Each number is 128 + 32 x the weight over its row's rms, rounded and kept within 0 to 255. Layers, rows and columns count from 0. Numbers have three digits each. The size before them is the row's rms in percent of the matrix's.

# layer 8 MLP gate, 832x320, rms 0.137, rows 695-724, columns 160-319
096:121128188131076137112131104122101181130104107170121091121166128130105117135149113133173152125121107146121151104142100134143079144155093148203123116118066106155170184113180129148119135113138178108083111179197115109121162095169131078131103132128071099110159161152147091151049159133165143060202102093106137166193154086107104103155130057183106117108127129091159154134178126109126139154110106123115122127115144105182168125205107099117203101163157100132116132074134165147122156099126138
110:112145166142087123130150194179206132166153211091103158148108135106130125164148097206195129173076134147081161139121115128165100108153099156174155125177109124149093055142130127130052096155117110173135146115136112142133108182159174127141103132110123159139141126138112148120061127096150101130115149164116176091107120084164107105137043108118135084115096118194128207126101150195161161152097128158058157116104086107082115095112093143138113135142186117051115070116131115141148091122093134
104:115099127114119153157125126093116058119143116144170096158078174092161183090240100145117102144142153176144113164095122132136119116092097163131112151134155134142116156190126135145169075150046114147156100113095117156103155187136131120159125149186136137075103119099117182080137112130088125180102143128133117067149166105129057140112191154107139151088137152074070111163117147120110081130077109120139137110181162139184118135176147136134140111101125186129107130114156143095174159142091159
100:119106119091123101172083124117138158127124160142121099094138109185141172144142058082161140152104159099105124177125149137192132091068165128132114185157128153102090087132103169070144131112159165182167136143171065158101139186107136114136154144100169112154164198152146137133150136156094123167176144137126077089124168160162092156062144208080109160150138115177151135152167167110171135096201157127107131124120116127122163093187142095144170167113107125157113111121126124117097189121108159
097:141086117099113138084166177182099189127067154174146116153136143062075107101133137114108130185169140103183139106094100168203100131167156135121128162068055112101152107166175192179125093148066124120097099064171109120168130048150153130114122150153102128140083143199136099122125158101101074167074177125109120102123080154060140138129164072122123110117127137097157154093135158125163145077120117139145105145173123170117118120126149148115171144136146090083129107203127159152156113091096042
105:142126167088159115129122124144133129148133117143151131054167223145153125157097143096061105104160120090124145170125157147110074140077137109153182094110099135091132106088120128185141139106130139149132161150093131107112139105154163119108090152087106167113153102169179119121183124189080063118170122118154115145139097120125158142112098123124098118089150130089110124154090227115100111068130156179141098089150086133111155107137176166149108137132084089090094085094118093140082187182102097
103:098025152130154099145120148128101130135110054120142175182130087152176075099165145144137182111145140088073123110091111130175166158100077092154172130171129111118123138098155100187152136128102156135149146132108175163165098113146123087158081099130173129115072152128109178088145148114092151144105144144167157125081146128184084134116109222128104121076101149135108171089120100156117164092155166143180173154142087057134152148138149152136188126122134157139106068138144129197132066111129135
096:146144089096168190096085156180173146092101142077148084124144113107048134173127132133142157159086131146198163129097168080145184104148123137200066152104102115147120175125136141132128113122188104199140098161154078113093152122109186099127162112108175135118150075061165123184096121161142101117154106080142161068136089134152138182150101150192148119180113137115117088111123115105135094097131153177172133153186082126118126132104159117153131085151135144138141148178124134109103124135141131
104:131134143156058078152187192154143133100074156098132147172142157157120115145102158133173124158171156104126156180141136130196118140188161122146117156169121125110166187139098096122117098119071127164121164125099071109124135168149192157112085175105120102203148110166123144095171106152082128159131096138183120088111152125201153161160060074150144134128119085088107202098144133140142155195098134103117137097141119121104165160158137164103172131132077159138147145120186151157130083125111109
098:167141135128137120147178152121047054108218086125162143146142115041105086137094105184169102170132188101165090093093068089129085146100103117172149144151168143141119144111152167162104094192113092141120159104138098144094121095140089123131116157113140138142181122180087110089142184103123213142084080089187071111125089147094160108078120135108119123099101138161151106165097117176165074140088121128071148137116133143104150144154163101075123117109075129131073115049123128135092145190059160
125:108088143094078152106127100111142173113146133183188139169082150092121125140231090146100095128158147131134118105153173104176090079073180066121076154071156115121141104172147150178114184087076086147161159103159130178129159135103136142127143101093098145171132116176146126106143100093161157064153183189074163119088137098139121163087189125140080115189161141109148169133167110168073121136105097104144081093159149133127136130104118149183124144137108114095107116112145127147086183093154095
114:122101122130097170113087119154127125164062135112139137155110113172098099146125163079126102140106152151185144172176119107149109129191090141197078131147180121148118081173121167107134085158189114195141169136126129182116087061168150099126076089142142091114063115206103110161063145114107105116165103092134156080150110107125102128156159139123080120116085140085108160101151165145140150138143167212152161144150114132140085132132160169142142180131127089069127145103210115182119117126117178
105:110132128128078076094153111146093212079136123185076123125148102095125082179144189148174116094163137128103112099164119145154160152165143169146083121142068139149151080040134131057129140168162138156172162097088098138146140135141123154153180128153123141127142119136118095179058112150155157087155128110160112183108153072136107062138118099091098151181206126183123116123121166103125130200117098126190127145109165160192146133046119156183188183222155107111144132120157140143144137129106098
104:196128135165167105078235116095135138158140153164122134112158120097085086137142101113095148181120095120171120116158069149161107137107123158130121086111032100143134152177153207133108092144134132125180145147118098066103158121092113086068119112107075112108129126157146085177155140156056089108238141150127179091127123101111173171166134113100180127098189084055160186160096124113113097148151165166132170160145101128112091087147117178095134176105074123149136156114124049167144084105131124
104:120145096184126113168128149073163168136091150153052174147182119142157132125108146155086135176132133149112113110179145100199100066103090121064085151154069098114107030096142182108116075117146134130156063116141185152170114089121126113087113135136155072146147148163101134082083204110105124133165114107070094146095138178145140150094157176145125145178130171117103067181132122109101145173153099123150164092135112124105121120124068139118126083145118143102115135124164144167167080114139131
096:115092158170175087174130126144107111078097075076157111148140104120137166158164151130136081166097105151140098141156150126113134169156144125144078112042141183120161109129147139121064106139119166130172076078111089200125135148167109125131125059179128133152124159086123189187142072086088125103124157125099148179139151198160180110123115122108134170125108070149152187116118106089082156082136123121154180110142146139146138156196123159108126073204123128175081135152082116132126137104110186
091:187112101130163124088123155201110142134133141169131119207172117188128166119151104079156142135123141139096165131113110089160197098144075129173131097115090174158119143047130139067126168150114129157148144121116149109024153160104084117056057157164208115107069132082150120107135128148114153121159107109132058162081151157150074092166100167144165085173140156089140125144092140172142122139077149128121111211113141132165161132128149129170186154172137142100103116083139128096115187088144097
095:076077109102122131092119097153073176202123139089172097164149083141138134094146167124153062138084117136179146058166122142171119148090127165150193109148161140140127136141141118199163111169133147118130108163128070110118116125154098106147125082070183158102147118155142169107087101127125152130158074105129147105145136166086136155115197114151054138138128090117090142086095076091126146152095115152182075098199159123110173071109076187123118154130138133092095162108093100108173162104171087
098:154117118091157126104132175138150118173101196210116106107137160074129189120127164209055104143135131116175114103109112166150144132151084145145073134140121115145126105136112166097125068156115111148163099098079114111097099149117140111117124147233129120100117138176118149133191171114113159128068144080140155131136104085173164163083079070105123130136106162124133098148156103103155104126088102025146089071155140107142132125135097127146120108144157140111134148172090175175115134115147124
092:134122127149189122121089116143147143174174118143061159150112153157127140130074089144152093103121132080108161091098126090111126122133128182184146132158103098078108070094153152093118180101154104121145118173139118123168104139143127115218100066138152108164165123104078102133160138078125171189146169121129118110122095094093064155120134179143136119108145202168104178067133153159104057120126141094120159089113165068081098137083141163086092172162154128133086128151166088073150108140129166
101:102142079088157146125145130165061084129085080133105160081130098103161097122102116150059143098125086189141112108059122137073091076151217096083163084157076108167145130117138167139111139181208093139143150182152072126114132070152131062108079096128088146164161119138144069147132109087078124120139177091168114119106151081115149157150095093156107067110106139114122151124134121127186104021123095102196141170121097145153209131112139093157121120156150138147152096113149153152159158178155109
092:140086164181173080102064143139111113140164087137122132140130073167145114078140131115158141068105134116130143090127139131062107088180148180107132095105147104173086143120108128146117140104066100121133163106125160140077116107174106147109152136138140121136156210094096138170100175127152130111209117119089160149065154089178194097117155155163159114147152092120131165128097184202145099053153108125132107099134105118150181157193125144111171127195175098176083135103102131143093126138162172
099:151155094140140152123182114101150077172105180095132085068099126128120076172189149174094142158129102119162154116107076106145119120129199137177121153161158120140182129164124123101092175122152106141095170111176114126137130143111142088119160068103098078144133062126114134121125155164146097076102104173102131135122083130134157119120059099108118098144153150081130152165083091144117156174166126108193135145131149128173113129158086120129107083109171153116143151149144092163113175137121060
091:068104128114074169137159150101158160110113098118127102186151115147139190134104112133066146123086106149189123140013154141195063110161141079115024181165096082131130065117145112082097071128145108063098161094162077129147142169116111138133177126110118134060131084126185138129161152111151185118120137138110143118116145122133141145112121120121084123124120100098101105128138136125136135109098162179116133151103051139139121094138113074120165119107187136115122115116120099124075144151077143
093:099091098152134122149109110117105143103067123106137133078159145155114152077102143152093104109123162161147082125138161114130129137175106113114116140115162097143127156138150125094100127100149130062205149087128095078142127153148106112080162144142156105126150138136104130151107128113103167112111093149106093131130145178096182092156162130201136140130099087176127138182166135116062184111138182142131100134156110113128134086116135156169100114107127183101117182091154163123178083116112086
112:149121136120122124138139129137116078141148155133105134120121083147115094138141164131162100059150143103115170127153114089170117140151115129100139119090089149149097117103132071131101111098131193171156186147080144139182115120123134133160130170124132104085130176124114112098138131141084115134044122148154102098064130129195132151112152172141115095133116212163101156159130168179147122187130115131122150188102079140154138052161162113186191131138093166177110054110147100111130126163085116
093:114124141149105138096130121183143125106129167185126142108122154115140106083154152102147098147116053096149076131094112083136116139116172130052117139115127137151166105121159156148118137094133108168140118152118090175141151210149116082084110138168122114180137166182160111084110127065118137105190122132138075180153159116133083123158087084101096152155099085083153118147152147062083027131113124190154128156118157148065151068134105160221149089154154168145141093144102104167103133123089095
107:107163108180148117152102071125126144124187104152133038154084143110134188152100118129178146154159129125131138137108131134100077120125156126111119122156159144117132073174118073171123130143107116093133179086128108121043132134072147147104165130132175098075169092127108157097160159077087122136125038126218146154114146128132078123133128169121115134155122142088139152152113112112119087159105151108143113176131070112132152130135040112161117169164119110122118056079112096137083091163104147
100:113154125060092107134103111129118110093151155141177140183121082093092086122149087157079158098121107158108137145070149135127206090074137125100145097152111114143133164129189122153117108129176091121115118127154112140163139086156159144098120151165135114055130135159139177176057138137120168135096117164158058094121220094122188100145123080179117163099130094162118107111109112115174126173100082129115156087104180107135137153122154092067111134167161166155089135104160149094143135106140162
094:104188124057154110109170094121131142151111161133128120091140165162153121135076127132148115115127151151175113147185135113111130157152143160156109161134059107160148111085166175143147102134136048122105114086159097088132166200161144113084084129127124190128130158150105142095120080086147162158174125106141137106142127153127086131086129154098175205082111099067166073179059119114142177075127134113122183136132095144090125098176136137096123121170159120082119179095116150125127123078103155
# layer 8 MLP up, 832x320, rms 0.136, rows 695-723, columns 160-319
106:148161090128177105110102144082105111116190133166131176169143080134126066149106191146104103108151158156122194169195128116075142104118138091132136136108125115093064075095098121162139205147153128112172173072099122141132111112117098139117100122105096106137127136095087188157144099156140155168075158150150099150092139122131094041120160144094125152134085144105117038055125212154125153101137143171102166171163064135172117131098138142091106103129164143152048128201099142102146096126157147
101:141103106098183151148115177085219161136171116166157119140151134126125160100131077137174107168101142131091141128068138083115157108126138107119112102098110160128056087147166130132107117156158121141161143105086160100141155178090146162143121098185128165150171196075150139159115169092115230141156165149093159110157123159118135099140166095121129155093121116145033197098134076165157177094115137143061104100155147114129143098159084162121092139089130152154166151132088060131147047153133182
105:134129192147161107123084079138158134094157131095135147162106144145122122122179092129131152124115074077102121152090104116078142155174161151126181156133113137127130143108149180149116204105129149131132134162156139123170123125128137132114147143105139134129155138106135189152081093116141094150088099153103141167161164083090124153111090115138124067133157141134145068078086145122140078092147136093158126095165059163140124109034166149096130163126098146114077150121070131128223150165136155
101:111156200169102121133137108151138150194076184090111065108115129131201105106088113109123115139122162104130144144173163107095154154049132161103102079147190092204108152126134176124143164156160122093117134118134089126205175134171163132122131126084162163132107127149166086118142167119160110134104125117178149068152108114147142166151142130188092150143133082181116207159152134141165141105161136137100128137131108138159106128086157149115123151094142102151160068150111132148085146107097115
101:120178079130163148108094109142090095073099164072057117054142092095163087136170120164141103091147091111167121128092157109144103159123162109121163093118114165134126160097141151138157098201144157168079129150109104076119183106075184163143125096153117103142196093092135190135076129140077199143167134116153149155152123107130147119152116109098137117194140134121168159097077141115133146132136112106145054139102157114065169095086086151137194145117143176155126187062149139104116077099086180
108:099092096090144108135121089116111091127137125085138170195107090089168139130129109102133143086045189129135107086146174068129120168088170056112156100114136097134182096126167107141153132154165168149099144109099209121125147135152139102158181139087126106170114144115087166126120136171078086162161150142152123105129102130084131142084171156135114123066148132104096171143160153161112113091132199099163101152145146173134103074081144018188107128088202155125100133099141163132068123156068154
107:164094136174112141142149100128118079130082123081154129133123063115154099173170154125103042214155132087163113189105065135141109151191100165144144163102123139149125120130117103131109119147122162119119224102122147094141111076108139099129098099181091152124127124091141188157164145164142144102127149148126151151119112134110119166119126129139125179076101124099136112124128125077116130076073142056172122136147098142127152102101092160112220162139109152117161124110144119127029165202111125
095:126157155100100109101135141157147144102123065151100139117117175093112171095154095125080122097072107087154133100095136107157146105073098110143110121215114163193175145169166180120119127095129127123104123128132164135064224121085112199125150159167093166135104124092111133155170117100147116081130147152150137096128093137120126154150075111138073175161128094190152081119084121153133125150088144091049101102078152186117103105132107129106105112157181067139108152089170136122084123136106143
102:103169191139151159112156115171205188084184103110106153183160147173107170146100086108180161125123111137176146116109178135126069079117085126171134082078091115170113140109107176110091119135168076081123114127177135097088182110096122127119108148144074165150152133133144160100127126174140135133121137114131172124069126081189135120199152087065103167168173145110100188071117117136110125147096119105117085116158103133179136109119106120093118184144143116110145126133171134122134140136123131
097:142177172112164160161125160102129120118208122128157111164084167090148124137119037185114139127084102188133120128133077120165149103085107140168153134116090093140106157159111131066110080148160126145141156162129108152122137146090062140128094104126182096076116151114135139107122186137106091148087132162092144139134135155160172117116131115133079126131165171144065187157064057110143096147060148127177121139154083071117125156165120080194081123134131064110099114134081157126061143110146108
117:055121110181092105055134202118166092180097102096119138130104114154190162094201174163152145133123184121175118128117117169082151083132125080143115078071179157126152147112122170137148140111099161108066158128220145144067137150191127156137084135135077166122133165107094174107165127075108080180110134146136155166094118097105105130091123115096168116143115157148121101104153070173104117141175141109171150128131139128126095106164131149180141162114098140117109119162117130128099080147095106
108:149119120094106175089087113116115138123132132181107163122082091144202118183141057149119157114100123157093136077095169115144157122163083149085162143147121125117059129103112126154114158158103086121122202097102118082111154067142077079083161101110133122162153111167097126078126080121136136104155090124095130116094117112161141178131146139136107122109138149094119098098176152203126133112124169108182111172150150187171189127102137141130145136068090075103088168140172096140137135075116105
109:148114139112091145163078086169113163134137134165132061151155111082123106159084116173156052101131172108114167137141112086097116131185130176133110094201129119131191100131090106146131185136126205132120113140146129125166138154142123158156160123132089168104179101075060149148129138096116099076117137076156088151068118145161157105092133137137153116158120117151146138127133148159182100150154124091133095141102152131119092175138077120091207118163080152159119062131145099115117043187166134
106:162101164145147117108110114169134132135158110118128098166142169162127133095122119152128109194153144106165148172193206104112092143184124178136152144093186112125125082134176079163087163101141125073114090119094190173162101148097115101133068096124133085111122128086127112124169087147092124075117123116135097153191111119190100140139133151161114161129102085060175130173114159084135056092128073110142157093085149053140079119090118067187078115099125100186118096161136156145163153103109140
106:141132168176179118183080138190109096120021130108105094107125158126134077090138126096131176169139147145060124091099163109162111135118136121096132140137090118055195183153116103146119154077109095088133092069121180098115135085138174184089126145090181174133096155109154053122134145094114141124127147126137154108102127101140178107169100153099166128131144121128139129130140109126089088084158182175072149097174169203090163129136061065080132097124175140134066100161116103140140090109089154
089:095181128091128102075186139175108098148130141146117106137074168081170171144114101115115145097127115079140146139169130148115132099115107145102147134119081144070113160149111131071091116106141121161151179125097118148090110132159185184122170131100157100150109130132134131202130126124167069116093115124084127134089125107082152112090149144108068086181213139140175168151129120185066106157121147058157113100132120110187131042134168178150130179093100145121041139068140099112110131146126147
091:086104121122178102138110143189093104066153111145072148116077116087140098123174103161113084122153111062088088081139112092119139157147177128163118102124116135150155074105112081159139134154134110062114122131110172133087124102115122103115098139219100134154142073126201165118122109121186128176100162114165170156120191099034092126180138123177061135123131110144142159131131121177174131117119170138144103176100105174081075130102160143188140082159088145089141060152151141109134134158141186
100:173150139154138148168075105140098091116103139154028090114125043145135110140139169168179161089154136175100048099079089179120160108119101189135164191140089102101138156118106169093061121122127108102126148104082091126123153096142115146085119183128119113106147127099123129150149142140143107168100147118161113161139096073171061142148110101170108154153127089148198078185158134188141116102097123140086124130175112179115092084133132150131104149143162088105104106121151125099104144126144133
091:158153186094114125094176101132148156148160105122138115080115141164224150199130071100168139134102156174178146110171149111138133093144165150123150162158156118125152166158146119144117165090135098150092087165185096118155087123122166122137111175153148113149095101092139081136188096122111134115136124123134082090126138171097148163144114130131131030063106061063171181105189152127087163126152159174145165118134142152081081129134133124169139123131098086110138156145134124123134111099086134
090:128097140123152028118149157144178106053083148134096083125166115152089107142162117135128185092124143118151156056122146129131131119183114098134083123112150116154099155137152126174121112088078109137106112143134131091169105100101148113146097114149126150131181061128161137114104060109134142152112238119171126119145184136150096099159094134139133130087110100100093169142175104110135116157053112096084090139080141136171087107108108152166188136148125073157155103093151189136108169092146063
106:107111144090100077114181127068090148149145160153114104115160137119138125129158141169116178091122054085142108130060122105087119116104133120152178155123141065156190090156137126078085149176103088100071111090169103172147116149141056122131101160149124106083142180139144124144124100114137123080118108124061070094160182119132142136144102145109033177127119137145092096119175163154159153153124130164122197121115083121185119099149160146121137150074152109097138183177118128106127168139153141
092:093056119191139145125117142164167157093129113124173124124126145160128117134127154145155084127140144154100117106097139119090110235146136150190181173183171107108082148145079130094142093079072122103071109134120120137166143109176090117121102117132115134133143138096114112128114107163116168143106109108122125076143129172146168099135144148116120108094085106156151138112111158117124141124051192140109140124134083058067088123087151111112109154105183077134153171115099095173127141113148152
105:205102084095153117100073155145125119066115085107132163164196075128134145128158130127120109158097152089080094104163169115095079129126087123140163133149182148129039133077182159146131152148089115099139138137072123137115087113202191128114153172074129187087072069133142105126107132105166155220163126098130150164141146109135161127151190129139106140121099126107124130139095135128194071116095066142041181066088065148061139083102137114090150166151032164087142089098121152113097047113141154
088:116152120142101161177113142137138108077194122145077156111162169169185127126154050165045153094103192165112157141164120117183150196180152106150067161123066168095195122113169092109149144118116098081167141123093155150105091128121123119109139129189138095141150081096145106132143093106120138129066164152142145102138137119162075149120029148155162179221097135172124118188104142153145091121108150096148209115165080145167112079119134127127124179157115133132131147132186141120097147172110184
102:116101114198115117093126107164134088130072115139161093118176135169149138164100120135141124127151181133071163130136139096099133132092155149080114121135116196110082126171183128104106151133161044164128203180110168117172144151097159171075156192071103099122074074118157043153148147151146147143153103162170165115140138167082163141114229110150140098089088112139135117092094130145167118128090118160127128109121136142162176105127139133105145125131143135129121100155071135107129071139185089
112:119164155135136127177133128139131114137086086138132151157138131155133095138099140107156107170163117108140160141086068146122150153153111102127061134164048123173132113132209145113124114152140158126127108180100057146183183136088071087136197105106150160128132114065151118092171124114182097098059085061136138141113122137114154139077131140136112163145114096127075130112112067084071123097097193121119136052129177134124174169091134126122112104156143140152147094168082154067091136080161141
093:141118156073119233101083130100128115167128121148093106141088160116093090114152120104163195081142091102088158159144133091206103167192085143092063155155128106094113128113128074103063088132133147150162167124103112113129120147066137074163161125131093126127134129177131108089120106178168128126135127120094123123136112089146115134135078109123150146117154135162116145089076111148134179116095123099202059131116103163056134134124126157152170137140132164134104100143129102162152156095106141
109:156165142131158124114126109123106134136068121128125091154148186132067141169141119097134117190178154126148131110133104146090083075172094084105165147153088143104117132145075100156152174163094117113119116089096113163128166110078144109147145167112131113136184103178127154161109164137150189134117118072142117121116154116122119101089169088133108070096155183218091133148138117097068081131144138164092144173148132143129077155117066088161168132043042107144129113041126169171122147064096140
095:131084079139149115154151132125113079195122131138096103102183170081137152130165178058164116129164098121124116100142185097135162124120111108122089117092091177151072153113135153121118081120115104141141139095119059178115096149038148096142141151124167102180112073169093120068124115199115090128143104134140117102135080127058090152130109126140141135082122136076144236102153120134120134098158119153187140128098113077093133136130152097164084122105092112116129163101128190106086144127104194
# layer 8 MLP down (transposed), 832x320, rms 0.13, rows 695-723, columns 160-319
099:148132071089158155103117160118133128091100119144096094115100088104102113125117075080076133170143129075122143153067153137155133192160091128090085113114087097152111107135105018101114111147152127141136099085177090123116149208139153099143129131125097127058138100133173109131146140144156153121118134145164095111153131119156137155094053130135072221099162108111141147060141095141077140123191066113168117140129143156088186119127129109139129063113103146128124090169144135132153172139120103
099:101130163099115152125124142062170103072117166141094047131121104105087121103137135196159044231086143093129188155142098127173135115157040122094150102160146146168078128092121178150123207144096148133154121039150096121145095119141135148146159110123104143156132076091095107204120163134086155150104162086144148138073147072178140081132094055053136090154070071120107130083145155158137138140127121130133095188151119130056069131129142122095131151191109155068104057152109132159135076114094131
103:120107108163086093087155152057131138139108080155064128079130138140198096114117106166179142165156120088125214134138075086207136130143191051110176156218181124140099135103137118141134135160158107097162119140160135144103116144137156183155178210112088114135187101160118101127116143104164150086162133098144126147138086173123118088086089133094100088161118170081117127125112097114152125144165155124115134121172128093133165131129117152082103084137096198128125096139145149127115112115167138
099:143100111131081075141153162112084135166184115093163137083112142134083131062138097156152146112104114145111083102077162115173109151066137107151095063104120127153206101137049142164099102111165103160110100127146070087154110134103094072145104155068124149171094177141140076106181195118128148128138148097106198181072153104127109101167135183125111206154111098161110119179122156090178123133155111125114121144098169045118057126121155134091099106094071169141154094149083143166106080113108104
096:139155102122182092121113093111121092137160163116082111100119118114088137102159186139149117133101141142085153083152193125198123131086094136089170143095166148114100195130097083140114117172144099129155102074128122130154121076158126118202103140159117101101148058135130149189133162143134105073133154095164102119111134143107103119143186196144159089137123195117148113142079139175188193128226169107147087113162135057183147098062152136168122149108075146153118135122177065132163087171134151
102:079088105100085171134133136108148089146138168105143144105124133162105094141145140123119182153128114088154179157124124167146125101165144130074130133103119102094116181123123150075110167167060090125124189069115133185100187111127147062105102090106119149121081159151099125174075131164149134145086139115131160154164175086156129104124125145133147075053127142147178129102044110157163062114134181068137169128113178096185142141143072175063159052138166178155140119126150051131135120125204165
104:063155156100163106142116133155120144118120091121093122083094124195101092106194112065114094145181122095128123116159108128199157135177149158161095111128097182147160125167161085105141171101121215144141098154170087172161151160134153076132072122195076136101103151122163154128143118134085169118149120140129118095089135112147141105132157100129169106104145203097139138208157124117119141112183082122059165124097173188057196124137104132136119122136154170072122128146128135105181123095119162
093:171120175148116136153140149184088122170158087122106181191145206139175114102143134147125106096110167132107137165143093112096112050125061137090150128179111129166182072139100135121181153113116090110119151091205126093081182159072112178091091164091104096133177129076168094103145113143090140129122173160103190189106139138128145127133114151168047125132109098160116138149098093099167152122111076221106089132151108090176136107232160087130159125195121151138132054112149149126163092133121159
105:134120057123106161145105095125126137055100156054179145166162141116160110089126138101119137115064087114143156108163099136089094111109076194147153143100103143164146144099155116105152122096123113102112100126070127077164130130109150101157173155089136114114122107149173090131066167112098158111078110187127111132139096098164096076191063085126100135156164174136103062137108155142104161148104147178155133150104142086141128129087138062115136170082097093141104111129117093065121162164167166
099:176144168174145216084146112116126147136119130075111112113069170147130140129129156100150095085091127155125136078101104130106118124194139120067107094101175124137100126162150049123125121128161157129102161141146099158165083094138075129156090078125122137111155149127117139046101086069059162151177086119135169107135120095086137150102127065125123110184138116173141109134119211072136148141159170048116164123111126091109139139133130187114110153118112188065158125120147063114106147142176199
103:160138127177128179100139065182128175078163102154134139126122139139169083117189145135106075139175118087138073134122094103171103101097135104153096137057123148107113087135171114105113130159125149071083175120129164102148090090148130155124098127167130161177135099129127165122130169077168123112219151113143117068151106112060114117142100105113146134141056116118175090094105215135087086194182162072148150104190072112116148140150171149118083136180142137122080130131137132123157156147172118
107:131181099098137124094104071142070142176091066082130165164125100159125101124175114085100175132141114165182153139106136120119119119187145148127143139114152039132114141126122108126166097177155125150096115078153147146123168093120096116076164066168130095172121124076118093146105113131045106109153134146120147133117101079179198139133112111109060200119109153121170081098122176139141157059107110101101130105170151170120174156101088130087111116123205073094123122146178152160126130072152203
104:105168107123116201161123117105084149143104180085134118145099081116152090175144170149131117112063137071163145106134122140117152120121179122149090099149073111085182159081167135154162171103146104147052130085116151067138167131137150175123123067227088120156059150161092112115101103123127073121088108165107041141104118199170094098129112170087128120122101173126095127172153086134153139126101156058144160123124126130109087160104116129110148154126174130115123179156141101138135108174097161
095:109131125188082187188131152078093143125171045098155179106129148143124141122107179138106123174179053067135134136119156154193151133162150079136184160124190110200124117127115132153166110087151120141114158125151129126166061156136095153130094109130094138155073080187157110154137050104174087103113106156110117118117079140131108101118068131097102114128164146142054089182148151077129136125103072110078119069132106084085123147111156131142176098115165156091134145129172148135125119104153162
103:089142123117128138070171122088153150092130137122160100160063121114147134100152085045133205062149100110122099166132107169132157125139226169107126138051143112141102210185071183105197145122177099163163055171127134150095101116112103131065155088104148092118131161183115154155090116123119131104149177137199124147171114123114105147100141100104111072070083137111105166152148117149099100099114161101098147083091095093138099075138131152167076125173133155166159073126148155171152104145121120
094:127149146107138136153095076171124128159161083110165172168092142109130103103080133114109060060136111178116149110130136110203127097138127133173173109123131166116147114131100136139121108121189169173107089128131169152161138099106144137147117119078116128171109083152103116178126151162117147115114134129096128086132123169145136121159125200093153180088108179078088063082117128138167131186140103157129165131139115139136117134111196137189122165147133065143161115138102225102180147180154140
095:135108204178105136117168117085133131080121114134107160096124092112109157134102140081094126151097129146096175119109048126112138081110122106118103173182148148117161150175103121159114082179167172119191117098172128121132122107159080132188120130043105136118163176163134126178098068106124106145116101060122091109100149145153146107188140156092118096109161111148105095170146122177119107141146112150172082114139085124121057120153108185135041106104209135172112121150153105118124148106102127
092:053111079101250102122150168104111102078131157152084191147145130048083154155091094146108065166169200082127156163178142118082150134128155131147187136115103126084122116168102140102056098165090126132123100155137188133136139170114151167110055146099114122092146108112128117106140120126160117058128125151067081111081191141098147122207132074101128136118101157128127176163126133095153125137169101156124140152082091114133095160165153126147096126131108191171164083133159228115148136145124224
099:172105160070125152133141110094172110165148129126103134096143142141116125112115148131128073153199094102209141136121133078127135139123136103122143153191157156145115128081151115111090092120121163047098092095150115124088171083159082074065167119116107148153093151186103125150090166119129115082050141105113146124119075122138096075154143103127142108090121123137108170094175103179166149110125154119102116119172121128084141067138111136171177101164159130143126152168122114076103126225137083
092:095187079151080114124129118141078147093123137142181138099115144134183094122144119085180106128171087182125045095177133134113127146127128131165162167135146102120064133113143114120103143092092142105140141136128067135160149150157155162136121110136153119172132092129091080164107130161170140039183077113161163065086084159140064186167118141164082184119156156229111122113087139136111186126176132089169151137158126154129097116110075150139147122069127122145105077079166116121098174175166126
101:054096135116096168135119173119188179119086121106124093125145176098090139186147102083158096080083121155157163112160124127104056098098103103120146154170152099133091082143073139145105129169103141174041179111149087110171064151118085130097100118097150147122158188109105144119125132164169131173157110179200138126122109119151129124135165098076117116158122140191121159111032111140149153126131109091154158104107103109134125108163242155123149150146138099181097138108171077114082128107145145
101:119138133156122121128181151185154188135130141110087114161160114157163085149174141129107038136096155098140074136161128107121159094146153167191104085114108068159107155094121090112097110120139136160103198154134144143109060138067144156113119159146211160102159130085144191119123111114104145128164100147129105110183101129172182073144182163148112123130108122157103173094181122122147130090129095156157079078149131114083157165132166107123170089208160124144103181122108175135068128150121103
105:117134132122106134162096153180113152155092103155122082114116162140113098146145151155091098081137147119111117134123114133117160102145180114117125096093158086129144091171149121109095122131171097125092107123188094176146133161143133078151154129134144147115134121107101088191118094085105151171116140179131143128136097097118087201137060198192134117133161097168142117138120125109088168140079065097146179172084122099126165155085137162146105106173141102111086123130149208138150112161128160
102:130141067198130169130148143142116117148164173131148098103183095152054119106153136152156117155057166124095115097120179116213138136095128160149142147130114142053138137183088127128122111064079112162134122111103139156098108129135153162152124170172126075084141124201131154121105127101157143087118146129111157080083092101140121101125113117105127133070109102153092150124128192136102155152129144097132114167122134171100184162113109122154174176115137141108140099136156081116159127151138161
097:159116185133170133158101077066132136121079156150106081120113117123131092153124162123107109065140128154147141075169152189156115146131163150139111069145149127114104124135118131142119115212159146160117053165172115080109086137125148129164124115055118113148159120119115077118170119081101116093202165132056151092134111175094064095083133099166158098138163110145169126104072052163157135105166098150122150140161113114102092158074089119136149151094154110105159111125190088049192108130115081
100:139126149164121151128108093158125139054126107164195146199129120188106102151100090121188109122159133134110163120144126096172071158159115137107125094112158128079157079095142142095147146164100109200112206121142160120127089072146093116103089156173138138125157127113157115142160138127089090131141189115164167183081151108101109127121115110104121159116094218135119068117070171104101100110157166179123107112145145124115125151086201161127092167113111121143194168184139098128166081131134139
100:130131101122079096101144167087126155108171156149155166082127133182125111113161096092125048151089113124168139123104147098136127144106144096088202122134125110107167132132110146114187065096161091147104122107138170161181101125105116149086099136119135155137162086066109139117177121143085105109184111161129129122145134087147106149147099129098091153185135159088128102092127168044135100122157088115155157150139103163091110144181037111133090116084137139156169134090063041176142159111168091
101:106090150111064163114146074139125121091087122157155093078117116085127110114135159093125126203119091115128154149122124088103166124087177087086133163135166134120123157143072080135183135148089186094142162080111161181106131145098186128084127156131149153159127137155166174142119114124126184163102160152121158177161104097139085151116169123151150084141104150166091090193179091096144093190134155107134136121141127110138084185099094093123106089069113131140145146075139123120141125113192088
100:120185122142109127131181113130053074150116134168159141143157114156066094166206119115133151047059115124177176149114163154202179111102120043117135138144087110117096129144141119191125154138162127109145141050069163143159152094137157149162084082116126128099103135142159136062109112160075123130192101153130113114117121129096143117173122137175136151164140117028148113094090143169140061176172192089170116120152105112084122144049136118099107099132144157101170107183097123180163125104165162